Weights of a small transformer language model.
Training: 473M tokens, 3675 steps.
Each number is 128 + 24 x the weight over its row's rms, rounded and kept within 0 to 255. Layers, rows and columns count from 0. Numbers have three digits each. The size before them is the row's rms in percent of the matrix's.

# layer 3 attention key, 384x384, rms 0.0831, rows 129-191, columns 96-191
089:096148112127149147147142160131131112134140153127099130188129089082076084132129125081112118137101078149195096121129100126123117162145169170117132132113115123130148157097097134115116121099116125089163124172127127157171133099094071122118119128117145153110112113132117114140079136072157163119
094:140118121109110169118095131097130129161177131113098141134103101141099119085074115103110148141195131137129174144086088111127166133133124111106144132135111120089101164095149137140142120099146127115116183128125144118090136093148103106097151104148140133126094110128122149120095143165106138107
096:115161170113118127101080100123136104143136101130117135130137122139117147124115127160165173114101120091125123146116125154140126138133091112120159154205136204139135143110142105166093134149128080168127088105117114141154073153129159124070053184117112111135165122160144117118115150109094139121
095:108085126179141116154138108121114114132116150130119132118140175123125157119118133090151136104140169089127124135164074156135152121111164201101118165101106144153117097116110110187110105099131143144168148136143147154127092140146110155132127184113099089137126141123128081152103116111171187170
092:143086126180137156156150131123120106136125162134138131109138085147124159174081122171162114189100162072123128112186154146110146154110144158143081119118119121111108110174111147140110127080131106136145151146078136152124084153133101122123110132185132162141132117109126135108120142137127089110
090:128131126108089110153078108091131119096119107095156119132112112130089137137145129121120158078131108094096131097115141136103116120108138110098079147148137127140130124090146139124187158145104116090138180119121121118151144130120135107143141077108138129101129104151112111150109100137115094159
094:113157152115162108106167109173131119099120139114140099095176117129131158117149104124096115114147128128134083157113104130129132143115135138135103110137154179154100126103153128118165136129114124130145139140134140123156146153136151100124118133136101171141158159109142125111111160133126117150
098:111086119087163101093114141145147124202136146165119098125106100137116130094097099164123114144137109147058105135172113142163119160125106111114106120124181130147111123146122150132067128142136121135145108098125093141136135156117144142132083165134162168129143144147113113132163105142074167084
087:117131110137078124143088131138136126123116150140165147135146119076076096163136102124117143108141110101146092074134129117129109156150147148122125122155122119140134128137112123140128096160153144120131143126151106113130102162121127129107118160128171151118119149111111109156112136156131120159
089:138157138161134159126127125125111123108152111177156112063135155112094132092092123112135148113092198135162094106134139103106113146144097120118131137157105157121131096157147098124102132156127098159166142101142096130071089119109146090118146107102139103110161144139147144074118077123102103111
097:088119103160134144173118139160128092131142111143136088144122123075143128121082113120119104092104150102105111153097107107151159124147137070123119103158127140132121158151160149108123114128140121096139140135113119151079110160126134148150116101101112092159085160141113190160145140073176136144
096:121129087123150093137133175096160113155144112108155165113132142105177127110127140112139123157156093162111136106134106148118150169116146113146116155104148125058115148141125156112148167152136149145098111145124128118224111108123147132126147095163156114121118118142139046097137164114146164114
097:111106104123127129122140121087153091100091148124095107117135124105123120135134144134168121136146136161111115107134194121095146113161146114085145195120116141122111163137144120125154095127121135135109136112105105103114126123130136154136124120104119131101136136112087130146113125128117121157
094:123071144157139135178109110144092099119093180121147131140109126110105111126201118124159106109156137136093108138133131141153155167145144158130134110138100145154107106099139145138117142141167115122157134141106140118097125149155148121104199194115099108141110136137089134096105122092142083143
103:138144125163153109129115139076123128184112167114114151107123121146111132164112141158151127125109125166130106162122119096107112130089107099125114136101159147148110110136101151101164114137132095103134130131182131166099112155083135135107095158093131143148099119111169128126118122145108128085
093:157150135135114155125121156164146130089128130189122134105148143135140161131114126098128127117097133149129130129137082156136152174201093137166128119117123119098148121137157125098131160135129118146103147129102165112149128132136136137132119177150122138118153108123112115113112111111097110153
099:143152139115099181170157106108118106168128170157113113148137132159152158134120155151151117134173127120132122140140078142133125140118072105126121135102116116154167129078108143076099111072114094150089137117150140094138106118128129114129123092135132104114125101161131174118128105105114143147
104:151134148144161102127127123096145160146185122163148114130149118108131148137118115104106169111137110140170114123069159159149139160152127099103141169161086114097131152132128155157094119170126106155082131117152073121146137133105138114117137132117136113119122116134128128122121126127110108103
103:118135124140099093116096126114116142143140108155111148140144145116143135124146149156131140050120131169140133160182148138111128144145150131129118110160145140097143090148139105126145133132157131179115092113125110083154176135147099127121125135173164157146138120167114123113127129103134127124
097:126154116129091138111094142129098175109105115122139139111143150103130139118121147137073123106108135124098136127119159106127061137158161127124138132137161126133126137096128099118084176137108135116140164126177138090100124147119159076123150134134117108156083164135133152090134131108177064140
099:102130126138123140161109111110130057109131162152103144133105149199100116110122130130148108131109142113128158119136102108123147141056143118127132128134113139129165145139088138158148151111135155113105112069085104196145125106143116140135134146106133150145095150146114110142166137127122150101
099:096095122139115137104135118150106131108102113127112153110150127127175126116165131093113127116152127118069156109075138103138107125146102126120127173087099142107137150155144145130119131129133114163137159162123144144120185065155144127102132069150140113141159123120129117106160161122121164139
105:156152112157170106129159182162148108153161123101135142126162103119131139135156186134109134133147112146143123210210107145153137149121092158153083153123111169148096120125114118106148130120181127087071134153087149127134135104125136101128133083154146186096117096134100116128124125162095159147
100:155149107123163123119108118155138115146077091119091124149118118146130123157103108116160155136171120137141113128098106126157066135136131141115141118109113132144132122139108171153151126131129097105096142083123165121146142131109109165117140136185104110091086143168151184136112110130160121127
100:141120148134140155122095124122132136138118108121097139097083101142109162114150099135143139061109107145157098132165149141141167136079095129155130146121127107178172085112153121132178071102147103096151134148099121168151110116121164145133118164133154114124182087111140097088114146110091155082
104:124132175107136154137126103179127137144185111148156122156126165147135167103101135083125153138121165150107113147155123109155142128137138154061115135148076124118121118120155090139131115128160167151172088140112127139108114117144142141162084114144132114149160083137155078111141127095110179114
103:140151111135123185159143145167142085129113135120112140120096132039129097153079156142113119136123121078150110164102131121130115164154130084182131132142112105131153125117146128105099113117154163150118143137135165151093119120164063060126123142066113141116114144124108146146114162141111164120
102:125085118123134131150165105139131137120104152134152118125096114116130124154095119133138157097163133082136150157109093154114143115154132124121119140174137174139150145159116110092122130129145150118101122174175122141142119118139110130130128183113162102117131123114104113140089103121115132148
107:137162110116152144100166138146126147118126113148173077107137094111145105109145129155123121103130126166145136139126143150134144123128202084122116161147098145104157110145123119103150131189142109079138122124093144135114125154119133116109098128159134116122168181099137160108152130109126142139
097:150117157136078153112156132113138099134128168108141134106114123122113123163115116156141123126131157140146147109140165090116121136102120103114168139168104183125109156086161086101113137109116154153100150091137135140133125097122058080157140117141123111138124103138093138124070179138141116125
101:121152126117124160182158080106129148097131126111086125149084131144074088093136106154096131125161114118117112130149123131089145043113142152168157163170096153140114114132120118154100131129101122110150156157121152104140148106154109101136131163076133127124090134115104137118143138148109136136
103:142094132100132118129102144169086116141115139112086132153119083109143157146128155137130146193135097144133129127171158106118166147115149103068165114108148098105155112134148138116126102078150153142153122115143152122099117154120131135125110137121158132145168107128124115141099157176140137119
112:144146101130132122104157174147145147122111167124100107128102125142126138121102121154131111138094101128149122122125123155191115155103148189144116093134110118140095125143170205140113132121136184142142146150075145143142091088135067103073108139141150142115106134113152140132119126145161163140
102:099140113139074124150126105106086114135131159132113140155119091099127078107100131134140120117137119115116119149126088137114144143118140073169114103089142094131176151115129118137179100147112115133109152152136092132130084128130135187141137125141121107127116101091106149126139096163154151184
111:094090137148114096093135135141132128129140164102079138190139135127122134117129124094171143110115115100090116145146089119109078081136178115065122119138139116133120123116133136171114166133154136104127126139118123103111132126154139095154114125081120085133139124127147136107141161119143143167
097:103113105102081149139138148135131142155185121127142155115154105168137099119089129103117141109133131113057141109131163139165154117118115122144105126147120157103110129152070129150134122177082102140150127142138149098136101111116096100093116125132145129168144117125107151172124133159141130107
110:113127140092127139097115106107152074134123134102101111113137124131119136150124119121121176143156156141118145131143158123125089144154117139122134096099098122094131134123109144100132139112126141162125133150161091122115116146144147119119112176182137119160165112122132112099159150110113125134
108:137133127146113110112097107160077078137106121133116151149119118132138122110145108144116159097096167107132154141099130131126117176131196148141150098151149111117117123151128109163121114157139113155140149132104115105134117101131116140116135129114109098133121113149097127108111113157127160129
102:152115145113203126123118145120132154156141138114126153104156072093204147160112130128130120185142167120112105136142098125123130124165139121143122179151148127157078103133105116123136113148111147157139127157131089096129097088145140170160146112131092131154141092145116155149101130154154155141
108:122143145146120130133160068133098160130088130055136175142127176124146121110142119132104136085098154075089128118133077126124122138162132118156090119085139125111155122124153092174175133120107157172186160145131169126136176102141124137130131130104117119088134139079114130141147117115107128150
099:131129107142118106152153107116127154074080092135116140149146119098150146116122125100159106137128109096112122130090119107148112130139112092179119096114113134103075142128136132132146130135106107123114121141175156112099096109119165150134145149086136129139106126136114114137148157096125156150
101:135141109128104109133125127096153104121136128121100119175104125127087166108100148138149124165130122121146120159163144157116133120081130132116111115095114147155124121121129111131166134103147141152086124112128116088154103105126128120115123143138147110128120160138143163135117166147138159132
094:109138149130102106106183138124131104112150095103116102135145081117157162126144129131114140098097150120157140109066135129121113134140124142117152134128110138121146113128162171107126127172118095097137147174091098130140165147119150123096137123089138075165090128126138108120157116148105116126
102:118124143109135163155100138151125158103119132135143159151112170128161111156166128146167110125117114112165157148087134102131094095167109113177148158106123141102163141122140113113110127146114155116108132180135130149119160161158152147163130156106101134164158055149070141102143116101128120165
100:142115179149125083103089135165101122098120187152143116170080124121159122140120135130135114151119133182138119149147138192143125105113091128094153125096168139167106126087119095126118145146124107107126153143130071141138139148116158134133170164139167156160118111124092124116111137135128138165
099:147136121116163111171143132099114112132138112100137153117110111131117135153117144105160098091122107123165128120170128158113125106146125139097124116124131128131143128128149130099119053084100173086140133090139160096144139121065133148100145145124151131122111140118154073119160139120115106099
097:129143105097121147158106180093102105149121141118096138159142108118117135156118094148136131134096180101151104112110160115118135136127112147129150140117135171161126145129126134151113131179113134111101098174077119129110132066139103169111134124122151154096091120136150107148126143145133150166
102:139168137085095096137108155122162155128150091130114115163129127096124139126098138114098123152121126129155087148120158102128123098119124121158106171152148122151130108106161102083153115104120186131141140135118137109101108148102118113121115092156124194127130115113088120108167140131141085106
105:128116120134100138118158119182133107108148113138135145092132092191125168126143151131105144137098122130097117130153164172093126150118141125141118126135113188112150137166140131118077148110148086094108116115163076108171122152126163107140147157157171115141099170124090164123135125138136104146
100:129153122102121097107116131134138144154166166159107136111110181095106151105183124083117160126129107163158094139178139143145127137126119119088161124156126149166099092113141153097109119136155164115182131135129098102082125138148150076093120106166149091204147127137128118113143129080139158117
104:109177096161141152127144128126122102124107125077113150133083110138171083113134119144161108142133133141135077164104095157127125113105117102106143099118087133136174144106135154138107154087145100137161134119143094116123110083130113125120146123155152111077108146106132082114137148114133162089
101:130104116140163126135130144122108096154136132107134126074125129110143132100131096104143154106159158173123114157108104161134158136146163126108102131101119075133116168141092137130107105134116114091129138137180147117139123140127182174112093111126072056144145122133131114135103206147106138105
105:128150124121121128139165136185113153086098152115142107141179139122126110144125136134164130115146132107111116140150124153151103122137142114158119137118144142092107112156144108142123097129161152080133115117166072108118131096155149132117133157118148093109105136132118113112172113075137108107
105:130113129104108132113091130111085102135131140113115127120093157108116100111097118118119132082165121108106108120108123101150151150122109090134151151131159166084099133135106131120134162146104154214139121126092124077112123078101148135153163146133111095128112156142136152108121119120102091141
097:149128132139108125107157168112115145149114144106128119154119136150135154124150132149134121173106130125130123158146110137145180117125120152106168164136126129143123127164143117095151060084140091118116094129195164147105127138105124141114095106125131145125077137108140088137135130140149118156
109:131136098138144156128121162075125127179125177136140121082174158170103101139156146146103116138106114141122144127153125149152142141141125152160165102130144143095154142131133124175144149113135146172133126078113119138139096122154146098150134101141108146128144153123125091115129136110123165137
098:147124147144139099140146113155117128119135120119140104152156126098137112135147160109126156151175120126136116128128117141122147105098125101138101109139080196103116146127118132153167124145120115111120113104136125106106103130089141117119136173101096096129148127174122115178088097169143108103
103:135152147154144106130141159112150146159149113124141106139104166103124122161147097116098116144103162112142123147128114133093128137127158131150119135184128119096136124160088141115101115138090094153153125106131052167103092177131150143127151110129116119144114185154131121068117122095132122107
100:109126123157118162125158091176157099124098140102132144124183116157161112122086120135167096172142134125123154140166146163132154119200135129103125165110148142160162144146138114134103143139165102150126128096113133118112100122146126119103090091134123133140141127125122131132158114146159115138
101:133156117115092125121092143157122132148147138145113159090156122128120102129125132133160086120126157091099156161103119128150142105102145100106137083138100125107113122180142144137146130126135134089154115144109090165143104125154112135116128122139121097205173097143122103107128102122122130100
096:085134118113121148136109110150100131164131122109146144119085098138109138112120138094123172148127158112094125138103130150138103180112128111122112125106117089115087161127152158135054126104129115136135136122089110114163120129119171144123136137159132087115130182101102133117124098170128181085
103:128143084157080149162122120119148172118119127174132119175122121118135131128129109140127080154117130139132132144122137142107136156083155119116151175182110088115128133134128101108136123098161136112138081102124096133105148117099079120138084084086192145144135122159127114120126116136121117125
104:157132161100147115143171123134090115156083150155127124146113151066122150151156135095138128114157099105127164140137160104105142116140137137101120153130118152140140086133148141123125112092145115157126153121145113141111122141158129120123098118125176116123150129116118116127110152152128096126
# layer 3 attention query, 384x384, rms 0.0805, rows 130-191, columns 96-191
097:175142157120098130137111136131137127121146120115128124098122155109112130131131145124129166135135137129136141125127142100073122117131130146107180116084099136087158143122064135153131157088124165078116174119107154114073165142140148127124141097154146124113128144125122122071139112135130116096
101:121129157114086135106128102134127162147144104126135126088136124122127118141087116140145103131148110090134147147144094132130112095117145090116117106124144162135136153127132117160138116093115086153128107114111161122101100159113119147101092195110099111159096144141152160126119149107112114114
097:138104151174122104153122145141107096162144164134149172122172151096125108129123114127134107136132124108134096124121109116181150151132159150105144153131123131117143131131139153173123124102143131098137130128113154148139161134147088151114109153126114095117092092124119083157085079156119121164
106:132080163160109161156140139114101120127100102120137160127127116118081123141106105130085112176140140096117134151131181120145144126121151107136118156138136118090117137153139171120121142132103122140106144146089135124127138153098123109091098083172200161121157074116190153153120093136123167113
096:133116131112053109175093108132104129093141148153168105149183112118165109111158079126106113156128115147141133155157149156113120148117139110111109113121159139137112155157168132116147135078132145119132165126121120148127164147116156116156103087125137120153128142134112157114101155093106101122
103:142119143116170154127128104113133152150128156106155085108152139193161182122134154090089118146103132098159108143159071114106106115113105163105135115142152129155085104057138131074140128131132145133130108191109156110084112142113139121142148117128148137139157135166148153089084126114111134166
099:074104136100116117121175145135137108158132153169135132110118074136117132109084133134113098111104090154110125138184142123144128138107113149150111118104157131131114152134141146125103129132111131160120117111101153137143153174165104141134133119126121160133167151137128138133135093166118146121
104:125136111159137149118153131088125138181137101106105155143159069102103113169101098168111113114120095171102118111171152103186103102138157116133089149189129124092114125109106121098153132154157123123165157158155143139127116159113113128115059150168139140126082148070132132112133132120140120143
096:107122100147151165111159120097087100182140119154133083093103135155136151126141151143143140112096106173132127105126116175127156142139151149110119111100177130108139131126138157128131098122177144123147124072123147125097148120105123139161124142063127135128137170133085107096124134112148101137
105:107103106123101095173116180186153122160153102164099116116132141093155162152088102165102148154115151124120130153113153108120169174142125135111107122132106144137121071141098141115124117102170154164124119112134159118096107167142196156163137118106095157168092108182111184131123136126122134121
111:158130115134148105142140151147159121159118131107104124146124144148134086176113143116122062149133100149162138098159142081137149083127119111129096129110126141081114126121149151061164163110081124126112098112114135082158137115124140121108124119165150120144124139131163102087151125100104167100
103:103099130135123123098111106120169117115095117133096139095133131137131092129148129138101110152147157145139122141138129109130125124138123128100095131139112102139112147117127148095140100142116114132119125110149092147157106098099119165120104072148131134079116141147166148105096129117128095077
107:115130163101135078154116140105107141137126138160149153137083115078139144086161116125128140119167144141147122140167117132134137150108123152158079091129114128162142122123088160104143071174168109139116104163114100132121157154135110130158147133158138163139148140095128105100160152151092119104
106:098083138177139117137142158062117142112129159138126180090086132103134162137128128098133160098162123125086070142117142130135117113157112120113144143164118090115119129111116115125132099088155075088128131138132148149072148098110143142104110104116143067106129114200176136134090135121080150119
098:127152119159157139121125147198116120097106108126154125124075161104104126124155140112159108156082143139171136124086140128141116158127088126136150118118167178121174119120081135115126126135135148101124152115090169097138139120107101167105126117133145124123121128114078104144131157124140106128
103:105141127145095141128125141097145061133126141154117067157130137164143123120135157099111142117147183105093145126081131098092119115066102134155110122095114145153187103103087111123111132132110138142122139105116140115154097089139098130119159135086118166128133123127126150198133069123107111138
114:144131095132184109095078137151157140137161106181194115103142108118118148116117124134131125116134133144129143140123159163109166142124094143109135167143090094110145156128101130151130108138102115154128130128134111120093170124114075119094109163067095125084123127142120100111166136128101122107
111:106150125145085104159122124117112137127134135161123122158143102134139159114156141092120152076137111121144138121191142147111170115086075148155132101140152127151107137126118133142121085144097145169164109129148100083143168125143110152137133107166147122147129096151102123125136112128112138119
102:137118153095136119104210105095127171117119138096113100153160100141119096127180138179096120114147139147133137121130132156144106148129119099111133095133135142149135114081124144124099170111132135092099117153153140106127130136152152099102074138130129128112108207121166155083143129129163105124
110:152126123106139176155124107106136091094149134185125100128134143171133135121135126137164125144126134150141158151108109165126156130112138138137142159154122124144123116131113085117115157132171108129100117130175117155140152123168132127120098174109111106154144123155102103100111172133110140088
118:158139117105145134133148124137178160107124146152144151055158149100155144080146118120129116114133111100141136106086173103154125102116119111145151157127113115148110135104107141162126117145101144130092150132136163115141174114156059115103116062122139129088138087117079106134126149155136119095
111:140136178132114135125102127135098107136125130115143177129181169140116130093092123127136100126128133164112082196150148125178153152121096090115122178160102108126098135103145128092145093069143134120081130117130135099158138113105112127132145082142141122117138100160182128124111077111107134090
115:176143120103145149134130154143138145157152115172124116139115102158108102125156125098171144109112170136150149115096136127125106111121167173117115128139128120153130133166095101146170107147105152033140138126185126136108162155107119197104129110161124135107156129156090151140119104134124139085
099:182109145106106159142127128123096146130162100161162134099109125140110103121138134091118171130139108141158151142105149102113126108128098122119127155145130130136137102148130107150126117119166130116152124142127114112133152122135173131146088130130155125151133088121188136129167107113071142117
113:105108131134100187158130114121136132116179111134152164153180130145170123149138142077181158125154131102111143126108146091123169143138120101136103147147081165134113116140122097100129125139168113150148134129152134099091149095154165113112121117118122114178128111175105097126141098103103114136
114:115150127148155177155146148132146110157116085115102112131121154125119140151083163136116157114165145097076124159127124117099133176097126100177098154131129153157105153153123136128115133098103159126140120146095121145097117094104142126120127163127102131131143180108103172129182144113127124086
109:134156145142114137156162130137090093091138146159162125103124099095074177138143097129115166082092128127102116130087108099102144110138128132119153146128139159102107115138106087152159101108116156089111119175130118143125100116108101143138130174167131127122152083109115134128130138116117120115
108:125150164142146143109157188114147148114125106131154095091127128090119105090101121152120148137135094129154114143133155133123105134096132107135142148130136127069118140136146133085083117100139123148114123142139118154158133126125074100123082141125134114091121180083146153095116129106120158116
111:121123112125140148139159117142120130121127135106138144098164137124129129146114119095123124188136115107127170087174129080123146085150150130141138105113115129142109179139174117108116139106138104092145124136136136136102145123146119145142093107126162081134131109169144115132118088101121126144
106:158122118104110141116137115126079123112145111093166155123087133145108073106136139116118096155123176104139147100116123105158103124085114121160141108124118107149155137118094132149196140153080154077143141148117157163108144108121083140115136175103142105147088130136138120162159143116118096070
113:106084164107161145111130134150135119127127158156109081157137100173138159134133145190150162096144093146120122167135150143142103145119136126119094152137136144131115107149118125116177118114173108126103116101167123105100180156159101145072084156133093114138152088156128112129124114132126147120
117:128159153120135167140109129146133146146128128121112110130130154129118118139132170150130124088143071168151123109131102138116074120139124109136124116147171144104156112145119129108095129155129110112132137144137131141177136120124147078095127082194127134167095096143127145125124119128134110133
113:119115125089117105106171108130106117129139146114090153132100109136131113135088068109133123165098166148136172092122084156133138104130128112144105131135088147094199145154131085135148116128143134095108105134129147114109119120082166160083138175105141116127092147128155164182128135127149136155
113:118124131142156106124168136130147150120175148088137119164135156171109117136190132147160147099133124096109145101161134125119136140106153114120138127166136159124185130118130176134144155130154152077140076150171169137134146141164165165121111146142094145140145135143094104138139139115167127132
109:138154141120144164087090127109105172167157141167133165116157138100119135106110153144134108125094130065123131102121100108147158104094102093164141118125100098137175113146144125099130114151114107115177144107110110122129127124137133120092163152132140128174150118154117127131145135121158168093
113:113110115113161104111127115117133053072146108118157100123146130088129100114169120145151144096146139120150125128148129159134097132133121107109128133097119088119123145127135132138099169129114124132109127156162143088181111133135100106137145133147089140124147135111118111111148117144148113147
122:141148166155114149134128085121116114110095113110078135134185138150164156163152114111107133138096118115123140106143095139115125121089151116123123111143154147132102152140140100123132119137120096145162149154107125157129145122133118152126076132150150122148142110137132143151143112151132158180
106:126141153140130114142118175139157112177141133152101178092153159112144158145137134116106125195137141139119133113111112159172117122165123121193140138107086088130112095197153176136135106129148183140111070114134113101128116143140139133085133115133129131132169084158136149127113101136135106113
113:131107154104138124123127138151129144139068113080119132154094164143115133168141122130125120091066149122106150149105158118153154121129128143146133121105145107104088095161135146136113145140139148131109126116142139125140153144120134113123151122103091108090068156153137115189106169073091155145
113:138098095149114099174152040134146138101125090121144141132103122122154135121136114155142102105125204096110157128090153093124118088097111119134138114132109132117109144143153131107131124156144131098120154154157214099135123081099149165143156171114160154114111053095129122171148121107125131122
110:108126105165135121148109137107143127152123157112115165167130138116151168146090151099119118149106115119179129113144113143127119136123132116150077101110133148149140116121120165117168115167106115103110195106118114139154132116133109091147073133139129111122096164126124110116090126110158122122
098:112118159138157130104160123156127104152106095151113170175127097143172139108123126109097133087054150120198125105130104154102107101111150127045129096126101123109118130113095102112127139141141162127166136139089123145124143131091125165141128105162154093133091106129153136121165105137058104110
115:165120156146113098137141112156118135150122142083091127158175103089165174089128108132145128137155109128099123148143115073109135086148128131144130162116119133113096106116197132139094127102125115131155106159120127127136117133082172127165106146135132121118092075119102132121153148143108115134
105:139181135123106134112094168153128155118136155135133156125151107144131115129124075158123134117117130187141131168179150157170134106167124157121138116118142101141141134122141112180126140178106098128111115116099138157135121155119134162098153158133139161137149129145122088151122076170143115110
107:106121116148156109135113108127136080134115151126071116135102075155085138156163136088107131108120132106115131117170107154133104154114129102111113126107136104138136117155163116072131133110132100121162093131092155158207137145157084144113108131138105188109124136095160110135122101088108128137
104:103113171107113156141149135114101132100125136144104102126097153117130161132148102107118130129128137116165074145158122168158121143135096152136151141141134104170149127115141139166096108078138150095077155125140119101167105112143097184135123109167161133144135108173134153148106158175151117129
111:137166141113086169124169122147129127130131061155145120174106131129127118120111171096065121168116096139135114120125128143109124121120079093131101158167115159129117116105108111075135118157116165143125113130132151112093105147118109110122101124125127146142125092158172146127154158123110131114
110:112133158124128126097123119145105105124127153149147126107119134134114170134141115147122124089133137099129103079159149115112117152168118132148104060130125129131148105171123090133107141181132135113147169150112094143133110135119139117176103175146167073098115128118132181107103117114138106175
100:111150149111148128129121084124132105090167137136101139122150143089139107142184143128117167067139139135108130151143143113129138149118141105153130147148155170130128131117117143135164120128106143123151143087106111120127101149168161118116114138134162119148132107127130127151179125126125170150
110:140142127118138181135153144118097124098156131134100100114091125090160082127131135110142101129147118108140131170135101109114147099137147117123111088102117126110164136112148103118156151108146109126145177115177122096094125103115126118131106142120130090139162144107115123081164135093102136153
107:132157113122142144166148153116149151122131103143149089085139128145130119140168121167144171118125102152103156136099079146101129132124129143126140153144154162119130156101141148080147106110132140089156098094166137101135119147133155178113115123129135112160138138135134087132110150163106165152
111:121154109104124141146129109140109112106133123122139091173129112134134123116125125071146145146125167103098129134138137135090123123123159147116134090076149146111108138153093128108150140142125179140120116105120131117115130167087143143098111157144118151099139140108152147112135115104106126124
110:117144098096148139140145157108096080116147124092084142078101125102098131122123122130111112122163165132093132100082124117124113124113116126164126137130135118110121105155187101111110139110123120140132154112112104096162115137148175082142151114085111139148139143144189114118128140112110116149
110:142110123099184114121150110127154162143147105117160150123124094135180122111126087104133113136148148116125152104123082074130158134128157149100132151113115105131141139116131100059131148129146103099127131073202073133104119109095126144151163122166143131123104094137144133095152136140121152124
110:135150115114123169144156156117081126148142147162148149164095181150158136125113102123120136081126119115164130117094137107155124122093115114154087143142168116127140154092150123139064193130177106114112143139148074129112150122175125117106130140121109134140164137097141134113147083113118147100
108:122141137161111116114117137096149133138151122153152114148106138099093121114148125123159171119116160116105140164113110144099126138112124119165118103119077148169145143140137112119137110099143144144091148141120101126140108053091148143157153135082128120121144158135139116123093145129145165080
129:153136151130115127141129156132113125172126136126181067112111134091112117154137117119137104092135121131140087144116097126151150125152154110150140134161118117154115120128137111137080113130076111114105147126143074125086117089121098158097143089133121082125136180105122103094151101104170154123
114:107122150158132178107140154129138157120106135143107108137168115159116107141100155101163153162115138130112117142113118173119153149133127149123146137121143186161103138126149164124133133136136127152064143069147140111133117136131108088090126108140123114130150144142140113097126111127109153084
108:099151165097098158114131143141115129105133129128106118140175094134140123129146142148141108107117114095145137132098155104114137124182117122122115202106147140116157149119112119135118096123125169072133144154115115138091125109096093129125072119121117095167125092153118148090173080123153161140
108:128121142088099118151109081096103154122107098094178091104084080099116114154151154117153100153100122090128139142076146110098120175172158146122111102126124108120139150139123107097118152111144144122123123097140123145117103158111132088130109128115167118124163157083129091136150131122080153116
108:105137114131170178158100114112172148116143145145142114160145104138086105119107124129107109127149123129153107176152105118143137155093144126094156106172102112138115167122163130116077139107085108088107097140144115171106142115155125132125104111134125123099131114158131114133115135109136163090
115:130126131182135105149127174154098125149121107134130144116094095108124119129113143134076139113147143144110171170103158070136173115128181118104145152140113124136101129114113122135123154100122132133157123124112151142149123142138104141121109105106124114093126095098101119122110129168141163080
# layer 3 attention value, 384x384, rms 0.111, rows 96-105, columns 96-191
098:144149154094092151172126143196110162137089093117155107099150150119133172122133162119135148132160082123125116131096188103145170154139108135094148117103118116116130141132084139127175094088149120131107135110102108136137147142166095137144151134166085128110107146107147135109104105117107111150
086:155122123106132161125080172098111143127107107162171089143101114139154133171142131152127144125109104169174102142160139140121132167165145158174114120138124119139153140152144083089162120142094134138130142128125117111141123149136093091156107097144106152139119153124123076150122078135114134166
089:127130140125113145119118140147143110142127111110113172108136166133138148159077167130152086116108129139146127102101126060145116104100102088138133123152155141104116146116159125110100142152123171158101130144125141100186142103132069096105133133104137083153141143140129148169127114114164118136
098:119153140152151114140128143142130110139094119116151128098149117115120136183115115157099170108105116140159154148154134144137151144126164131173099127165157125114164130134169144117143132151135127145115134119085119121059157149142135075110138111150148153175127167101152150114144141155153150173
094:141113158107116114137111122089107148153150142120132143097143138107139133089113134139128165131132159135070127122084151099145111123146099115130159111138132119188121133149113120147098089197146131150134126130131161135116136100114175151123121135146100113103149125126134145106116155156132106134
093:113133127133170069131145171093095106111103168128092132136149141134167142137138101135113108108120125142144113109156136153117089128130158105104118153172146142129144152140165126107099157106131128159127105125098122084115122143121112074127136145117127164117127149153119101159138109136123117116
083:144132130092126109123182136134105173137123103158109123121126119142114126116152189129111156103152186159155112123128144112091069152069154104156165147153098137110128105075140105121074110095133116145137126125136133161129147087180162127137149146108113114121114102140108110115142148112094126105
087:148131128109155144107132108131103134164138132134124097109118102170124123152151075124098084154103170121125123134114094097104120120153098140171160140102137155121105143093109125124087154104166049153135116115160110159085119123113127136157145137102108072132125158142116096120120130123139110141
092:144155104135115150099117129107127169160105131136127119092126126132105110121167125124148117127112121144141142115143094098135151116123109130114089114143124122149121147163135128110150138142102119142124110110172169106102078118148112187156106106133085125104131169115137132097124086107155114112
091:150148108137135111109093100170127110134111158159114148151129146148141127123144148125119148160127099188124169159164120125166142131106132104113124149136153133122094095136172142117197132139165114150129090152129159128127159142116139132140081098138144186116182115150100113168146140125124124099
# layer 3 attention output (transposed), 384x384, rms 0.0989, rows 96-105, columns 96-191
108:128114113145125134094139119076143097114148168138082142161098097134111099126098116131127127116095181113122165127164096143119095096118112087164134132147132121150122150117175105134096152171123123102155129134147109125119109116134150149116121133103169136126153088128121100123129156136101137089
095:109120135142148115122187113151116128130174156133099153141152149137102123077102145120122109131114144104114175099132114120143154117109132100094105157132119118102136139143117174164102121151164143139133107105124160126120109125137116162122152147091136125109152090113148148130140160112146112105
099:118140119111118112120124158107127138126120124131165105143106102133122102085157095102131148127134120126101123155156103149109134145105161136141126124088107115156154142112113102118134127106119100118159148134138114183089138127111154159128133134109169139119089114096111102113125110114111131123
104:110074086087131077093132125129139142120153140148120127146117108148140110102130130093152103159123158110127129111118096129136098124119097139117118107103069118142112115151073098114141128123108109142165123137157157115196083125136110152164095127166139149097131088119123107168112108102116118105
103:119160076130141140119126110124126124057120089116092107171102110158103089157137129145121117122106125123189099137098125139105118122118121141126107105104108123062141162108115119129159155097111164111144146107150056153136143146131087102132118123126144083144103114173110128156148107140113158095
105:132159111131089180125154133119143123153124084124145153131091136096112124141131134126152134165142121092115135143090112108152161147161121150162102105108097127102153069109118112129151115148122096098107161138152132133140103148139131157149104093131139101131134103097136107107118135103134128136
092:107082138136114141133076121087127075152136162120134137108135105147163121144113081120132120126092081092080154137131116158164165112204099135118101112070165129124132175181115144107156154158108132111087147118126144099137104169077107129125121119145135130145149139123133151126090119133168134161
098:115137133127111109162119144150156100096152110103093168129150130103130104104105182147123202120159089160123133155146179134163153132100171117114081124107125097127162137137148129113161085137068170100139148144097158119176179115146118119117111131125151136088126107144131181127118123127108189107
100:097104126147142121127163148130115062087165156114169177172138157119162157122112126128112114154098131104132114116075144180122082127173110132147183169121101127106123126085119144138117099110136123144131131149083101137129150156123129091124152153136165109131121081120133128176113184143119172131
101:105132151140133134101155166088120144157131127137131124092103113120164144133124086139125101104124135096126077092085139162109115129165142166148155118114097131115178143118115151130078096138105118103122174107119111127121099141123125121133151149112137084168088130092147109113109134096161127150